Weights of a small transformer language model.
Size: 2 heads of 64 (1 for keys and values), MLP 576 GELU, 2.17M parameters.
Architecture: LayerNorm before each block, rotary positions, no biases in attention or MLP, tied embeddings.
Training: 147M tokens, 2236 steps.
Each number is 128 + 24 x the weight over its row's rms, rounded and kept within 0 to 255. Layers, rows and columns count from 0. The size above them is the row's rms in percent of the matrix's.

# layer 9 attention query, 128x96, rms 0.165, rows 0-23,64-87, columns 0-95
size [ 94  79  93  89  94  97  87 108  90  92  96  88  97  94 108  90  96  83  87  98 114  96  99  89  80  66  83  72  70  83  81  95 113 128  88 131 111  99 117 105 102  69  62  76  91  92  82 102]
[[128  79 125  75 109 106 125 105 108 142 124 152 113 135 104 120 128  90 104 131 152 138 116 137 101  88 121 122 163 140  90  87 129 104 106 119 103 126  99 123 116 139 146 129 118 131 125 148  99  97 129 128  62 154 112 135 149 100  93 124 105  99 111 111 131  70 103 130 128  98 155 132 103 143 109 155 157 121 161  76 104 112 108  85 112 142 131 105 119 103 125 173  86 125 108 121]
 [118 140 124 139 119 124 103  82 122 123 122 120 106 117 186 147 100 164 128 135 116 145 128 121 138  83 159 137 162 121 137 152 135 148 136 144 125 132 126 129  83 110 146 113 126 116 125 105 103  94 131 115 185  98 116  98 113 133 157 102 150 103 128 125 116 183 155 159 117  99 153 105 150 163 137 144 128 143 166 141 117 124  90 115 152  86 121 194 142 155  70 150 122  99 105 135]
 [128 134 121 141 131 126 156 126 152 122 120 135 128 149 117 125  97 126 158 185 162  80 106 180 148 129  99 119 105 133 119 128 173  97 127 144 137 107 165 134 118 118 107 132 136 149 123 140 142 154  99 124 159 122 154 150 165  95 121 127 110 126 162 139 118  79 120 110 108 123  83 143 144 129 105 169 185  89 123 157 163 156 186 148 144 167  95 119 163 144 149 135 121 121 123 147]
 [150 169 126 104 108 174 136 140 155 151 119 105 149 146 150 143 117 154 143 133 111 140 130 148 132 128 160 104 185 107 120 106 116 133  99 154 114 162 134 110 151 136 134 135 100 131 112 121 125 105 159 130 118 127  76 147 131  92 176 136  99 159 120  86 107 169 170 136 146 133 189 167 131 159  87 156 129 152 183 125 140 161 117 126 114 130 159 128 131 165 101 115 111 132 135 137]
 [ 82 123 137 140 150 110 124  96 132 148 127 157 109 126  88 147 125 164 162 114 110 136 107 175 139 122 128 105 145 173 121 110 134 100 124 109 126 127 136 130  90 127 123 144 128 110  81  89 120 120 118 141 144 168 174 100 149 115 107 163 147 197 129 140 148 179 107 157 100 122 115  77 136 116 102 118 150 162  94 129 136 135 116 133 157 121 133 146 122 159 136 138 118 129  82 173]
 [103  96 147 121 144 141 168 128 138 153 169  78 165 122 126 108 176 125 122 132 134 115  83 150 106 158 130 131 144 148 153 115 106 169 113 135 129 152 123 130 132 133 117 132 161  45 154  76 121 111 120 156 130 147 143 127 125 137 132 118 144 129 100 100 127 144 124 127 133 150 125 164 143 120 114 106  76 103 163 156  87 146 120 125 129 121 115 145 171 142 168  95 139 149 170 124]
 [102 119 127 114 139 134 150  91 145 125 120 129 112 132 142  87 123 149 122 137 174 184 130 159 158  97 187 113 121 135 152 127  96 133 144 136 146 177 120 121 164 165 145  94 129  89 127 129 115  86 116 149 143 153 141 129 109 129 162 114 127 185 137  98 119 135 127 106 142 130 126 122 155 190 128 140 134 106 114 158 120 177 107  96 124 146 141 132 144 158 178 118 136 156 131  90]
 [173 106 150 120 108 167 148 121 131 140 111 118 177 127 122 138 134 186 133 148 113 117 122 114  73 136 126 104 130 149 131 130 118 182  94 122 117 138 151 192 114 134 151 121 143 111 122  78 125 111 135 111 110 148 141 144 108 121 119 146 105 149 155 134  99 122 178 100 143 114 124 116 169  96 105 121 191 121 107 114 132 137 106 146 167 160 136 118 132 159 139 150 169 120 139 164]
 [165 128 136 140 149 102 139 122 141 138 140 148 119 136 131 128  97 164 132 126 145 152 163 133  67  86 156 124 154 151 112 126 122 119 140 147 130 139 157 144 161 145 132 186 116 113 167 131  89 129 137 136 104 129 123 140  90 105  73 151 151 167 158 163 120  77 142 132 102 178 141 145 164 145 114 154 145 116 141 132 129 138 113  95 131 127 117 115 179 151 176 132  98 148 150 137]
 [134 140 151 133  90 104  96 121 121 152 147 135 168  99 129 121 120 119 125 143 148 114 167 140  97 125 205 124 138 162 143  93 141  80 117 104 156 169 161 121 112 123 155 151 122 109 155 162 131 114 148  95 128 108 125  77 123 107 133 139 139 112 110 138 155 129 117 123 147 137 132 131 118  98 159 105  99 120  93 133 134  58 118 139 104 120 169 135 152 116 163  93 129 106 162 153]
 [125 103 189  84 132 144 172 124 183 111 145 106 164 166 135  88 157 151 168 149 141 167  95 117 129 130  99 110 120 136 122 134 114 129 131 123 165 122 111 124 137 138 100 132 124 117  78  88 102  85 104 123 157 164 130 114 112 148 125 118 122 162 177 161 111 131 129 118 129 121 152 144 151 126 142 152 142 118 139 175  98 154 128 122 138 139 102 139 161 179 108 147 136 125 121 145]
 [140 158 108 121 153 112 127  82  90  99 129 134 124 106  87 155 150 122 142 131 123 128 101 132 142 140 138 152 163 117 175  94 135 151 109 124 146 126 109 106 148 156  97 172 146 112 140 124 182 104 115 152 123 108 129 147 118 125 158 104 133 116 146  68 123 127 184  94 136 140 142 145 117 145 177 127 152 149 127 143  79 122 103  79 158 160 148 145  99 155 103 109 154 113 128 127]
 [105 116 147 146 107 170  97 147 154 118 145 148 127 175 140 144 146 107 135 150  90 160 113 120 129 137 148 168 145 139 125 175 115  97 124 144 136 192 140 140 158  87 173 127 110 118 141 122 123 176 143 139 128 127 104 118  93  88 102 112 115  91 133 137 161 126 142 103 164 141  83 172 163 143 184 119 110 165 136 125 157 125 104 148 124 145 141 154 120 122 149 129 122 137 136 108]
 [138  96 163 126  98 133 106 123 150 118 119 134 104 170 101 157 109 171 132 142  91 116 142 109 128 135 103 132 179  72 109 104 146 107 153  78 126 140 127 160 133 150 110 116 157 158 114 147 117 109 145  96 132 116 101 162 138 130 157 119 150 127 102 121 155 157 123 130  82 106 141 151  91 111 110  76 106 163 128 162 135  87 129 137 127 123 114 117 154  94  92 121 125 121  80 105]
 [114  83 151  88 110 152 127 127 124 132 145 159  91 135 114  93 108 106 136 128 147 128 117 134  83 126 109 134 100 155  79  83 131 143 117 127 136  93 136 115 109 148 144 199 134 122  98 160 108 131 154 100 149 112 129 132 102 146 131 150 136 114 116 109 134 111 123 156  88  80 130 139 130 101 118 148 149 123 127 119 128 104  72  81 134 140 122 152 149 106 150 156 117 129 136  56]
 [109 127 128 135 122 147 159 103 174 130  88 107 128 181 128 144 108 151 147 108 154 125 153 138 137  99 107 151 111 126 114 117 136 113  81 143  89  95 148 130 112 144 158 113  90 112  88 104 149  93 129 118 134 129 126 131 150 104 110 173 150 142 120 142  78 176 147 104 127 134 132 111 108 159 122 103 115 138 120 138 158 136 108 181 135  84 126 146  99 174 152 108 107 130 132  71]
 [ 83 185 119 122 110 157 131  79 134 143 102 121 110 150 148 156 116 152 130  98 131 173 171  82 144 124 128 149 176  90 130 123 178 132 115 110  94 131 120 148 152 138 156 112 151 157  95 116 115 109 156 130 146  91  93 104 116 145 128 133 108 125 100  93 143 158 123 128 159 120 129 128 114 127 134 113 116 111 137 140 104 118  76 174 106 108 118 143  80 126 127 123  88 141 108 128]
 [ 90 105 117 116 136 127 130 140  92 106 116 124 120 132 170 145 128 146 119 187 115  99  69 164 148 124 118 101  95 137 156 128 125 112 135 149 145 124 150  96 129 121  98  93 109 129 118 159 136 124  73  92 131 111 193 141 127 111 133 132 139 132 157 126 111  97 137 122 102 143  69 130 128  98 106 142 144  83 120 127 128 147 202 132 107 132 105 145 131 136 128 138 117 155  91 136]
 [129 130 116 117 152 113 124 106 119 101 139 146 123  95 146 103 149  67  92 115 148 101 160 162 140 166 105 138  84 150 133  99 105 127 136 134 141  67 144 108 127 147 177 136 128 135 127 133 135 116 133 144 143 151 145  93 181 169 120 147 159 120 131 140 162 134 106  96 121  90 114  99 103 140 161 102 152 130  84  65 116 144 112 105 138 143 145 109 133 144 159 137 123 113 137  96]
 [104 113 145 139 149 154 161  99 117 129 138 160 136 152 169 155 146 139 124 186 169 117 122  98 164 104 144 150 117 151 125 124 171 137 150 142 150 119 137 115 106 137 123 127 119 141 126 119 120 121 118 108 185 144 167 129 162 112 117 127 183 155 146 141 109 131 153 158 107  88 114 129 138 169 135 141 155 144 168 126 107 156 122  94 134 181 116 160 149 158 171 135  83 112 136 108]
 [105 159 107 176 151 156 104  96 103 116  99 148 109 122 141 148  97 162  83  88 131 110 139 123 162 126 100 131 150 149 100  88 125  82 130 129  87 121 149 137 135 143 124 115 127 118 122 169 180 123 158  92 143  95 105 117 150 118 164 146 119 119 123  90 122 101 110 150 116 124 127 122 102 132 172 105 161 121  74 121 177 165 133 116 146 130 153 143 132 103 115 156 127 136 115 112]
 [120 106 160 148 135 130 142 129 113 115 138 152 123 147 111 116 144 142 179 150 130 138  92 151  87 108 162 133 130 154 117 129 109 139 156 144 170 122 141 100 115 139 101 127 146  87  97 113 126 114  94 108 109 177 123 146 166 179 126 158 161 131 135 128 147 141 132 129 148 106  68 130 170 147 113 135  81 135 144 170 144 122 116 134 110 169 113 152 110 155 147 131  84 170  92 158]
 [143 107 159 137 143 136 141 127 131  85 107 121 157 157 163 155 174 163 147 147 122 115  74 122 159 133  74 149 121 145 122 134 131 156 126 139 131 112 124 158 152  93  92 135  88 128  82  98 154 127 111 139 122 139 161 121  90 125 117 135 166 136 153 127  67 114 174 127 124 124 130 133 156  82 109 153 144 144 136 119 138 121 108  85 123 132 113 119 166  97 142 170 117  97 140 140]
 [117 141 130 154 139 111 166 129 149 140 145 129 163 125 123 168 123 120 129 145 112 171 116  81 108  53  77  87 139  62 111 100 169 108 151 121 146  96  89 154  99 143 137 137 157 136 147 144 103 109 117 140 145 163  96 119 102 129 125 165 100 124 143 118 110 136 120  88 138 103 125 140 147 133 132 148 131 116 137 140 110 108 139 122 122 131 121 140 106 123 107 111 103  99  63 132]
 [137 125  99 107 117  80 135 162 107 144 133 147 121  94  94 122 188 108 159 113 157 172 121 123 141 112 132 154 106 128 114 102 100  86 155 160 119  92 102 120 121  99 142 107 136 113 169 127 107 137  98 112  88 141  91 129 113 109 133 117 138 127 130 162 157 129 159 160 147 172 125 100 140  75 127 132 152 135  91 165 145 140 132 123 124 131 123 128 111 156 116 132 147  84 105 182]
 [133 152 168 128 145 148 127 152 124 126 125 158 127 181 141 174  90 150 131 147 100 130 132 126 150 110 146 149 148 108 119 135 171 107  71 101 118 157 146 145 125 113 162 120 101 174 115 134 133 103 180 109 145 144 181 100 117 118 141 106 150 134  95 127 144 143 116 112 111  73 138 155 128 168 167 142  97 106 116 117 141 124 181 155 107 151 113 123 136 155 163 143 138 122 116 119]
 [113 131  68 125 143  96 134 130 142 111 108 125 141 127 106  94 103 106  92 147 145 101 124 108 134 115 134  93  86 110 135 126 147  99 154 145 155 106 121 143 193  91  89 151 161 165  89 116 116 138  91 132 159 114 101 124 146 138 104 131 107 113 128 108 150 120 136 113  76 132 124 169 110  98 126 120 146 128 127 161 127 182 108 154  95 135  86 155 120 145 103 159 112  95 129 131]
 [166 124 137  78 111 133 153 113 107 183 138 111 151 148 144 176 136 113 187 106 106 154 112 144 135 135 139 133 163 144 163 130 119 143  95 118 120 130 143  99 115 157 171 123  90 140 130 159 159  99 158 148  97 150 147 114 107 153 129 115 131 135  88 130 143 160 142 156 153 109 143 152 137 164 130 133 133 155 125 118 113 132 135 113 129  96 138 119 160 176 182  89 170 127 115 135]
 [103  82 116 158 141 105 149 110  83 124 100 135 113 103 119 121 130 116 150 139 110 141 136 135 172 173 108 161  90 121 167 132 105 108 129 111 118 116 129 105 144 108 140 164 115 140 127 171 119 139 109  91 112 118  96 102 109 161 120 118 153 111 112 147 136 105  94 110 154 143 107 116 102 149  79 137  44 156  70 129 117 115 128 139 135  91 138 132 125 107  95 108 125 157 131 121]
 [125  90 151 118  97 155  94 144 143 159 103 168 155  93 126 164 130 128  88 152 151 131 147 139 131 185 132 191 153 126 130 137 114 147 110 143 120 146 111 163 120 155 157 153 160 125 131 120 114 142 160 159 115 134 174 150 127 143 159 108 125 158 104 108  92 134 151 127 132 103 129 127 134 117 102  73 137 121 123  54 116 103 151 129 149 125 156 124 140 129 134 112 133 140 158 160]
 [165 209 117 105 131 149 128  79 138 105 146 127 137 171 108 156 143 186 124 123 124 148 151 145 114 119 122  92 144 107 149 152 146 189 140 143 150 168 174 143 168 135 125 149 135 156 100 136 115  89 151 130 114 153 134 141 106 148 128 125 139 151 124 146 120 156 136 143 171 114 130 158 143 115 135 120 131 141 142 130 112 142 108  90 108 138  86 132 163 162 139 162 118 141 147 130]
 [111 124 148 121 130 102 151 164 157 137 147 103 130 116 138  97 109 181 145 131  97 188 161 118 119  76 113 102 134 126 143 154  98 167 125 137 117 171 141 180 140 155  99  95 149  91 150 129 116  96  92 121 156 108  86 120 124 119 121 134 136  98 158 128 153 138 130 125 131 149 149 106 129 117 116 120 158 154 137 139 149 134 123  82 108 122  97 146 142 116 107 173 119 130 161  78]
 [112 151 148 146 129  94 102 135  80 107  87 134 144 132 134 153 144 165 132  82 150 161 175 111 114 107 126 114 142 132 134 115 152 131 144 158  85 135 158 159 154 124  66 166 152  90  88 134  95 105 165 163 152 130 129 147  82  81 131 119 124 130 148 126 120 139 143 139 115 125 129 179 161 123 122 122 163 105 147 125  82 139 114  97 134 126 134 107 131 128 143 127 135 112 159 141]
 [188 121 135  98  83 157 127 126 153 193  84 155 140 109 151 157 138 120 158 137 136 115 201 120 109 113 183 146 113 123  95 117 171 127 130 134 114 138 112 111 118 139 152 150 103 134 128 101 128 118 139 135 148 118 108 129 125  93 135 136 141 139 110 146 153 144 115 136 153 121 176  88  99 163 159 152  92 162 124 166 127 133 102 114 158 123 141 143 132 115 110 110  97 126 132 120]
 [113 147 125 112 167 118 116 182 116 110 122 121 137 143 114 135  92 122 168 183 159 168 147 143 138 133 154 119 127 120 150 150 108  79 124 104 146 121 162 165 140 152 121 152 161 144  93 143 127 132 130  73 137 122  98 156 115 120  98  79 147 149 130 121 132 120 170 143 130 132 128 143 137 104 119  96 168 107  96 139 128  87 136  97 121 124  77 159 157 164 122 138 167 132 149 116]
 [108  98 132 151 137 143 107 114 130 140 153 102 133 118 121 102 123 156  80 108 128 140  86 118 144 146 155 124 124 106 171 109 100 186 117 125 153 149 130 113 118 142  83 155 127 128 139  98 100 117 120 140 100 173 136 150 133 187 142 152 148 130 131  78 141 152 121  98 129 154 142 169 126 108 132 125 130 126 133  92 105 125 175 141 125  89 129 148 119 134 150 150 153 143 143 207]
 [100  68 135 157 132  86 115 127 129 108 158 142 154 169 136 150 113 137  80 143 111 105 123 171 123 124 160 108 163 163 137 139 150 110 129 130 149 174 135  71  93 109 129 128 141 108 121 126  88 134 128 141 148 114 140 118 124  97 109 120 133 120 160  97 126 130 100 152  81 128  74 145 111 126 151  95 123 135 181 139 116 152 122 133 103 112 147 135 129 115 103 102  90  99 147  92]
 [148 118 134 116 104 124 116 118 104 149 162 127 180 176 152 130 112  73 123 152 140 170  98 138 130 132 131 121 166 113 110 126 150 121 130 136 148 121 127 130 172 142 145 127 148 143 115  84 117 165 152 128  54  99 144 146 153 110 155  85 104  95 114 112 102 142 166 119 120 132 138 127 110 114 150 151  89 132 112 125 158 118 113 104 154 138 112 100 101 131 130  92 189 138  98 125]
 [148 125 163 151 182 151 103 132 126 121 106 154 133 131 156 168 127 139 121 131 114 139 143 123  99 143 115 122 119 125 151 138 132 162 131 113 124 142 156  87  84 156 138 130 158 165 139 126 117 147 118 119 165 112 118 159 146 160 177 119 133 134 140 101 122  95 101 136 124  99 153  62  69 180  95 121 137 103  87 149 160 138 139 109 181 117 147 140 128 116 152 142 112 121 124 161]
 [145 103 160 124 118 152 157 155 129 204 136 145 110 111 153  95 137 104 145 119 159  92 106 132 130 133 160  97  89  89 134 107 143 140 127 121 130 126 134 118 185 115 132 118 120 122 127 145  93 143 139  98  90 111 123 114  86 123 162 161 135 113 107  95  93 150 103 184 152 116 134 102 138 112 162 114 122 112 132 163 157 144  80 115 139 126 145 148 120 134 161 158 131  88 129 144]
 [156 142 128 107 124 147 138 148  83 150 140 145 134 150 156 173 151 136 120 143 112 158 151 124 110 113 121 174 165 145 113 110 138 163 102  85 123 134 109  99 119 106 166 135 102 142 147 142 194 105 126 113 129 148 167 145 114 138 157 115  88 140 113 128 118 157 122 163 132 123 129 101 148 130 175 155 111 120 109 104  87  96 133 137 161 119 156 121 183 139 157 103 145 118  79 122]
 [130 136  97 135 137 108 108 118 139  95 138 128 142 144 113 102  88 144  97 101 136  90 147 153 148 135  88  67 155  94 134 140 143 133 148 185 154 114 155 131 179 144  60 174 148 138 102 103 100 116 107 133 138 118 122 146  95 138 111 151 137 108 155 127 128 110 114 123 102  85 143 162 132 131 128 185 158 137 133 144 117 169 107 152 114 133 144 148 126 124 116 151 128 146 133 103]
 [118 145 115 196 122  84 152 111 130  98 149 134 115 126 151 118 184 140 125  95 167 122 127 191 118 168  94 137  80 135 173 126 107 151 119 125 146 130 112 101 157 122 122 114 149 121 128 202  73 139 118 127 117 160 105 156  96 125 129 142 159 127 137 162 111 140 124 114 135 137  88 112 115 133 142 142 136 137 140 128 153 147 125 106 139  89 147 128 138 119 109 143 115  97 131 115]
 [103 167 135 149 129 104 103 129 141  95 127 133 133 154 111 128  97 146  92 108 111 122 143 106 142 135  98 116 148 112 134 165 175 152 142 180 157 154 165 142 135 100  96 139 146 136 108 108  72  98 156 124 113 131 155 110 141 140 129 127 153 131 140 124  98 117 133 111 117  94 109 160 134  74 139  93 174 115 162 134 146 144 152 128 104 137 118 113  86 176 119 152  73 127 108  99]
 [153 104 110 122 124 163 112 101 129 156 141 127 108  96 129 124 140  80 159 119 103 122  92 144 126  65 148 123 117 122  80  61 114 109 115  90 113 153  99 112 121 125 141 103  99 121 165 145 159 175 145  97 127 130 126 144 128 121 148 108 132 109 152 106 133 127 131 132 128 145 117 109 131 169 135 161 107 134  85 111 164 127  73 142 168  87 146 137 163 129 137 107 138 125  95 124]
 [138  97 107 129 134 122 132 119  85  86 123  96 139  93 114 120  99 113 190 136 140 135 101 124 111 120 115 103 142  98 134 147 130 140 138 126 136  87 146 128 153 116  74 139 110 118  75 145 136 131 128 105  96  87 102 155 129  94 103 126 126 114 147 132  78  87 134 112  84  90 133 133 152 108  84 139 127 133 129 132 137 114  82 120 146 132  79  99 129 118  70 127 131 162 152 139]
 [132 146 134 157 156 117 155 137 148 119 138  97 140 175 142 120 138 118 138 110 103 124 130  97 123 132 106 113  99 124 138 144  76 151 113 143 138 157 132 139 147  95  84 155 138 131 127 135 110 140  48 115 126 119 130 154 129 138 151 138 163 101 184 105 124 118 133 129 144 202 140 140 143  92 102 112 156  73 134 126 131 124 142 119  88  98 100 124 106 122 129 164  93  97 150 120]
 [ 82 117 126 120 157 145 114 151  88  80 131  81 144 121 159  98 130 180 140 141 101 162 113 127 149 132 102 107 120 147 142  93 100 150 136 135 117 110 142 155 117 138 113  95 144 117 162 123  90  94 145 140  83 143 114 133  90 131 114 117 136 105 126 136 120 117 129  91  77 155 113 163 163  98  98  97 160 113 126  57 127 133 153 130 145 120 162 119 141 118 137 115 155 121 130 143]]
# layer 9 attention key, 64x96, rms 0.153, rows 0-23, columns 0-95
size [ 87  69  84  76  99 102 101 105  99 111 120 126 101  87 106 101  74  78  79  90  98 103  91 116]
[[135 172  96 112 132 188  92 144 102 156 159 126 136 102 171 132 130 160 165 157 169 134 125 158 158 161 150 130  83 145 118 147 146 159 151 163 161 137 149  98 112 168 140 145 131 131 120 149  93 100 129 158 142 125 125 137 123 145 107 159 168 107 165 113 156 121 178 121 113 129 106 178 128 152 112 123 143 105 130 119 177 133 134 118 125 156 136 143 157 113 123 147 149 127 134 131]
 [125 167 133 149 103  88 157 107 134  93 152 115 130 127 100 109 124 125 125 131 140 141 147 119 139 180 158 149 118 103 124 112 102 148 134 169 101 106 112 136  92 110 114 147 176  66  96 174 155 134 131 135 135  96 116 105 168 102  96 153  80  87 111 141 113 132  86 146 134 142 137 145 135 122 125 139 120 113 117 134 117  96 126 101 149 134 101  94  77 127 154 139 167 141 142  97]
 [113 168 126 127 114 143 141 120 129 167 152 107 143 114 159 134 107 158 124 127 135 150 170  86 141 133 128 125 111  89 151 129 157 162 160 147 146 170 154 111 117 149 155 137 117  82  90 144 137  81 141 121 128  98  81 112 149 132 139 122 155 134 166 150 146 126 148 139 105 120 106 168 104 104 133 141 102 139 142  83 165 150 141 106 158 142 200 155 124  88 121 126 143 154 129 129]
 [ 71 110  96 106 151 109 135  91 143 128  86 135  93 145 108  90 117 123 104 143 128 100 174 141 106 127 115 124 118 121  97 112 126 106 119 113 102  99 104 123 121  86  93 107 171 124 179 142 155 167 103 111 117 141 134 133 163 101  97  92 129 132 116 163 134 143 114 117 146 120 132 130 191  82 152 118 115 146 149 118 118  88 114 125 136 111  87 117 144  99 138  98 135 141 142 157]
 [132 138 192 106 107  54 135 144 152 134 181  91 103 118 114 150 160 136 153 101 100 143 127 102 109  90 164 139 108 110 143 105 123 154 125 136 138  92 125 142 152 154 159 129 121 132 118 133  90 165 125 141  74 153 104 134 116 127 127 112  95 170 110 149 103 124 137 128 143 164 127 126 118 111 117 155 129 123 145 110 105 141 128 139 125 103  85  82 110 120 112 163  91 136 126 151]
 [124 105 148 160 134 116 112  87 128 121  91 129 105 149 153 164 106 107 110 124 132 157 161  93 125 146 111 150  86 116 120 149 170 125  94 130 107 136 127  68 140 149 135 142 115 193 142 118 153  98 151 144 109 131 122  85 145 104 109 149 128 132 115 160 127 155 165 110 145 152 160 113 107 115 155 109 123  87 153 201  92 130 139 134 130 132 113 134 108 130 153 138 104 166 128 118]
 [105 137 131 120  94 138 107 128 120 142 155 120 108 157 130 158  46 143 138 157 157 139 159 112 141 144 116 126 128 151 158 150 151 104 134 111 148 145 182 169 125 126 139 133 129 115 132 167 126 129 116 115 170 141 137 116 138 150 136  99 105 152 132 169 102  98 171 135 144 142 125 101  83 137 119 112  78  65 110 150 162 140 169 112 150 127 156 158 131 119 101 132 126 145 109 104]
 [138 180 132 126 118 148  99 137 171 149 170 155 122 193 170 126 102 153 121 172 117 154 132 151 149 118 103 120 158 101 122 102 141 138 126 152 169 145 175 145 112 107 125 138 151 135 102 137 137 108 111 119 162 129 151 123 129 173 148 123 139 189 140 138  91 137 114 169 115 105 165 125 142 123 132 127 131  98 139 158 135 127 113 122 127 106 115 107 155 179 106 166 119 127  92 136]
 [162 123 131 135 105 120 130  91 126 123 106 102 173 135 128 124 117 139 161 154 176 134 141 132 156 135 165 165 128 110 135 136 129 113 115 175 128 129 106 140 147 138 132 102 171 154 130 168 157 109 125 133 127 126  88 117 129 136 120 101  82 104 139 146 154  96 146 147 111 169 129 125 122 114 132 138 186 119 105 145 111 166 155  80 150 142 217 112 108 101 104 136 147 116 130 126]
 [126 122 188 126 149 104 167 165 140 123 155 131 128 141 138 181 144 139 151 162 104 121 145 129  88 163 153 127 134 136  99  98 113 129 104  81 134 121 162 145 163 147 136 146 115  84 142 131 157 104 154 125 132 115  99 117 126 129 139  86 130 169 129 109  87 130 124 165 140  93 170 107 115  93 105 140  87 103 156 177 142  94 106 130 138 101 126  98 117 148 106 121 132 116 129 151]
 [ 95 116 171 125 117 152 125 130 149  92 121 159 132 119 131 123  94 138 156 133 102 106 129 116 162 124 103 114 117 102 139 138 149 126  73 139 138 154 173 126 169 134  90 166 140 125 105 113 113  86 117 118 146 137 137 103 117 106  92 118 127 168 160  62 110 115 154 148 142  84 113  99 170  95 132 125 204 129 131 142 139 103 154 114 126 120 144 123 146 147 133 121 125 133  87 131]
 [106 121 122 114 113 137 121 142 115 133 173 120 135 145  90 103 123 143 104 113 146 165 147 126 147 120 131  99 115 101 120  97 116 165 140  70 143 168 124 110 136 128  89 115 107 122 103 145 158 107 100 164 130 155 140 115 113 181 138 100 113 132 145 129 138 118 120  92  83 135 164 132 136 138 150 121 156 135 169  77 138 136 154  58 187  90 146 112 137 145 149 109 148 136 115 123]
 [160  51 102  80 136 137 124 104 153 128  88  95 144 128 109 110 123 143  81 137 122 160 145 164 100 164 138 127 124 153 120 174 120 108 143 136 133 114 101 164 168 160 106 148 119 148 145 107 109 132 119 153 106 144  80 166 107 116 150 135 140  89  97 104 132 141  93 142 138 153 157 116 115 125 128 149 120  85 137 102 106 128 115 111 112 100  92 141 139 103 149 115 118 116 121 158]
 [140 170 139  97 161 178 141 147 167 113 153 131 111 127 167 116 140 105 108 140 107 156 131 157 158 145 111 166 134 111 124 118 141 142  93 118 110 128 134 140 128 158 113  96 120 119  99 145 137 123 132  92 145 129 147 127 130  98 111 106 142 123 111 102 116 111 171 116  80 137 161  89 129 151 105 171 201 142  98 160 136 132 133 115 120 148 122 158 170 180 137 102 165 105 117 142]
 [132 120 170  82 111 132 115 146 141 139 118 143 113 104 106 155 138 187 119 102 149  94 151  79 116 132  87  83 142 124 100 107 153 122 159 119 108 124 164 132 129 133  85 143 112  72 141  92 115 115 125 121 131 129 104 103  90  68 109 109 166 141 128 132 107 146 116 109 106 127 134 133  99  98 118 125 168 127 128 117 168 120 114  88 120 178 139 167 129 130 119 152 144 141 145 135]
 [122 149 162  82 153 118 141 173 129 159 176 184 125  92 132 118 130 114 142 170 106 179 180 145 142 116 142 115  93 155 144 143 157 171 162 122 137 136 117 105 167 147 118 118 136  92 145 135 150 105 154 138 122 124 146 163 174 159  98 105 143 125 135 158 103 128 133 124 149 141 128 144 102 138 151 146 132 109 120 169 138 113 119 148 118 145 145 145 129 126 140 178 121 113 120 169]
 [135 179 173 149 134 101 160  85 136 125 128 168 118 138  93 157 152 126 121 116 126 170 135 199 134 117 138 148 136 147  95 140 100 122  99 122 105 115 103 152 117 136 130 140 121 116 113 114 143 143 124 101 103 145 161 133 142 156 144 127 132 160 107 135 128 128 131 164 159 217 140 131 152 152 144 137 155 137 136 140 134  95 150 125 144 158 104 104  79 158 121 148 118 152 105 142]
 [129 100 126 123 107 125 121 200 121 126 131 101 124 118  68  96  97 153 145 126 116 138  83 104 151 136 155 120  85 139 106 131 173 114 153 141 143 149 169 121 114 143 126 134 128 137  92 119 124 105 167 172 122 111 123 120 114 157 130  89  83 114 160 131 141 125 121 129 136 111 114 163 135 107 153 152  83 126 121  94 133 112 155 115 143  99 168 156 115 117 160  78 100 161 135 133]
 [184 142 144 111 117 141 136 157  92 152 117 133 162 127 146  72 136  86 184 107 150 110 115 169  90  93 140 115 114 145 145 127 113 102 151 133 138 149 129 141 185 121 109 117 122 143 181 126 127 137 135 128 123 126 134 142 115 176 121 165  82 134 145 118 124 108 119 100 159 117  91 116 147 160 146 145 131 122 114 145 136 163 101 155 102 121 113 133 165 146  95 123 174 112 151 129]
 [113 187 125 135  63 137 131 179 135 153 159 110 105 153 157 121 120 134 169 153 162 158 100 128 142 125 141 144 119  82 173 175 110  86 133 131 123 109 160 131 151 122 116 116 124 142  83 114 112 148 108 135 117 105  82 144 113 172 118 107  86 111 129 146 143 113 133 129 121 143 103  88 113 137 122 131  98 130 101 119 152 132 129 131 149  80 124 140 123 143  80  98 132 135 127 132]
 [145 116 103  92 147 117 155 107 129 114 107 125 117 136  89 119 150 126 105 118  78 118  89 134  64 123 124  90 141 130 115 123  77 107  87 134  92  68 102 147 126 134 118 138 124 118 135  72 154 139 111 132  94 135 126 138 100 124 114 140  97 115 105 130 116 114 152  93 165 144 134 116 127 135 111 146 129 125 164 159  77  86  93 129 138 155 100 133 103 135  97 131 127 119 130 179]
 [ 59 167 132 146  94 127 133  98 153  94 160 126 126 122 146 115 134 138 104  87 142 130 123 114 177 136 136 167 115 139 135 137 138 129 102 141 128 178 144 156 111 121 127  83 114 164 101 107 156 109 115 139 123 112 145 138 130 135 138  87 153 111 132 118 143 129 159 132  64 117  76 145 133 136 129 116  99  89 105 136 119 135 150 107 144 136 163 147 134 112 198 133 150 140 152 109]
 [124  75 124 129 151 148 143 134 140 126 110 146 124 123 222 115 136 142 158 104 131 119 116  76 108 118 124 143 148 180 137 129 118 144 123 160 112 103 119  79 185 158 130 132  93  97 125 102 142 129 131 135 107 174 125 160 144 110 179 123 138 110 183 143 135 132 130 103 105 143 115 140 110 142 159  89  95 103 130 133 118 139 113 160 138 139 114 141 135 128 146 109 149 152 134 115]
 [147 100 171 104 150 104 108 135 146 123  78 144 140 130 103 154 120 121 130 130 102 148 175 121  77 152 162  84 151 183 115 123 102 107 110 141 131 114 130 150 141 128 106 156 126 129 134 118 113 145 164 100 110 149 127 144 126  69 127 158 121 159 117 147 129 130 138 147 122 138 139 126 114 169 125 137  73 155  75 153 135  77 102 152 120 136 110 116 148  97 109 148  98 118 161 122]]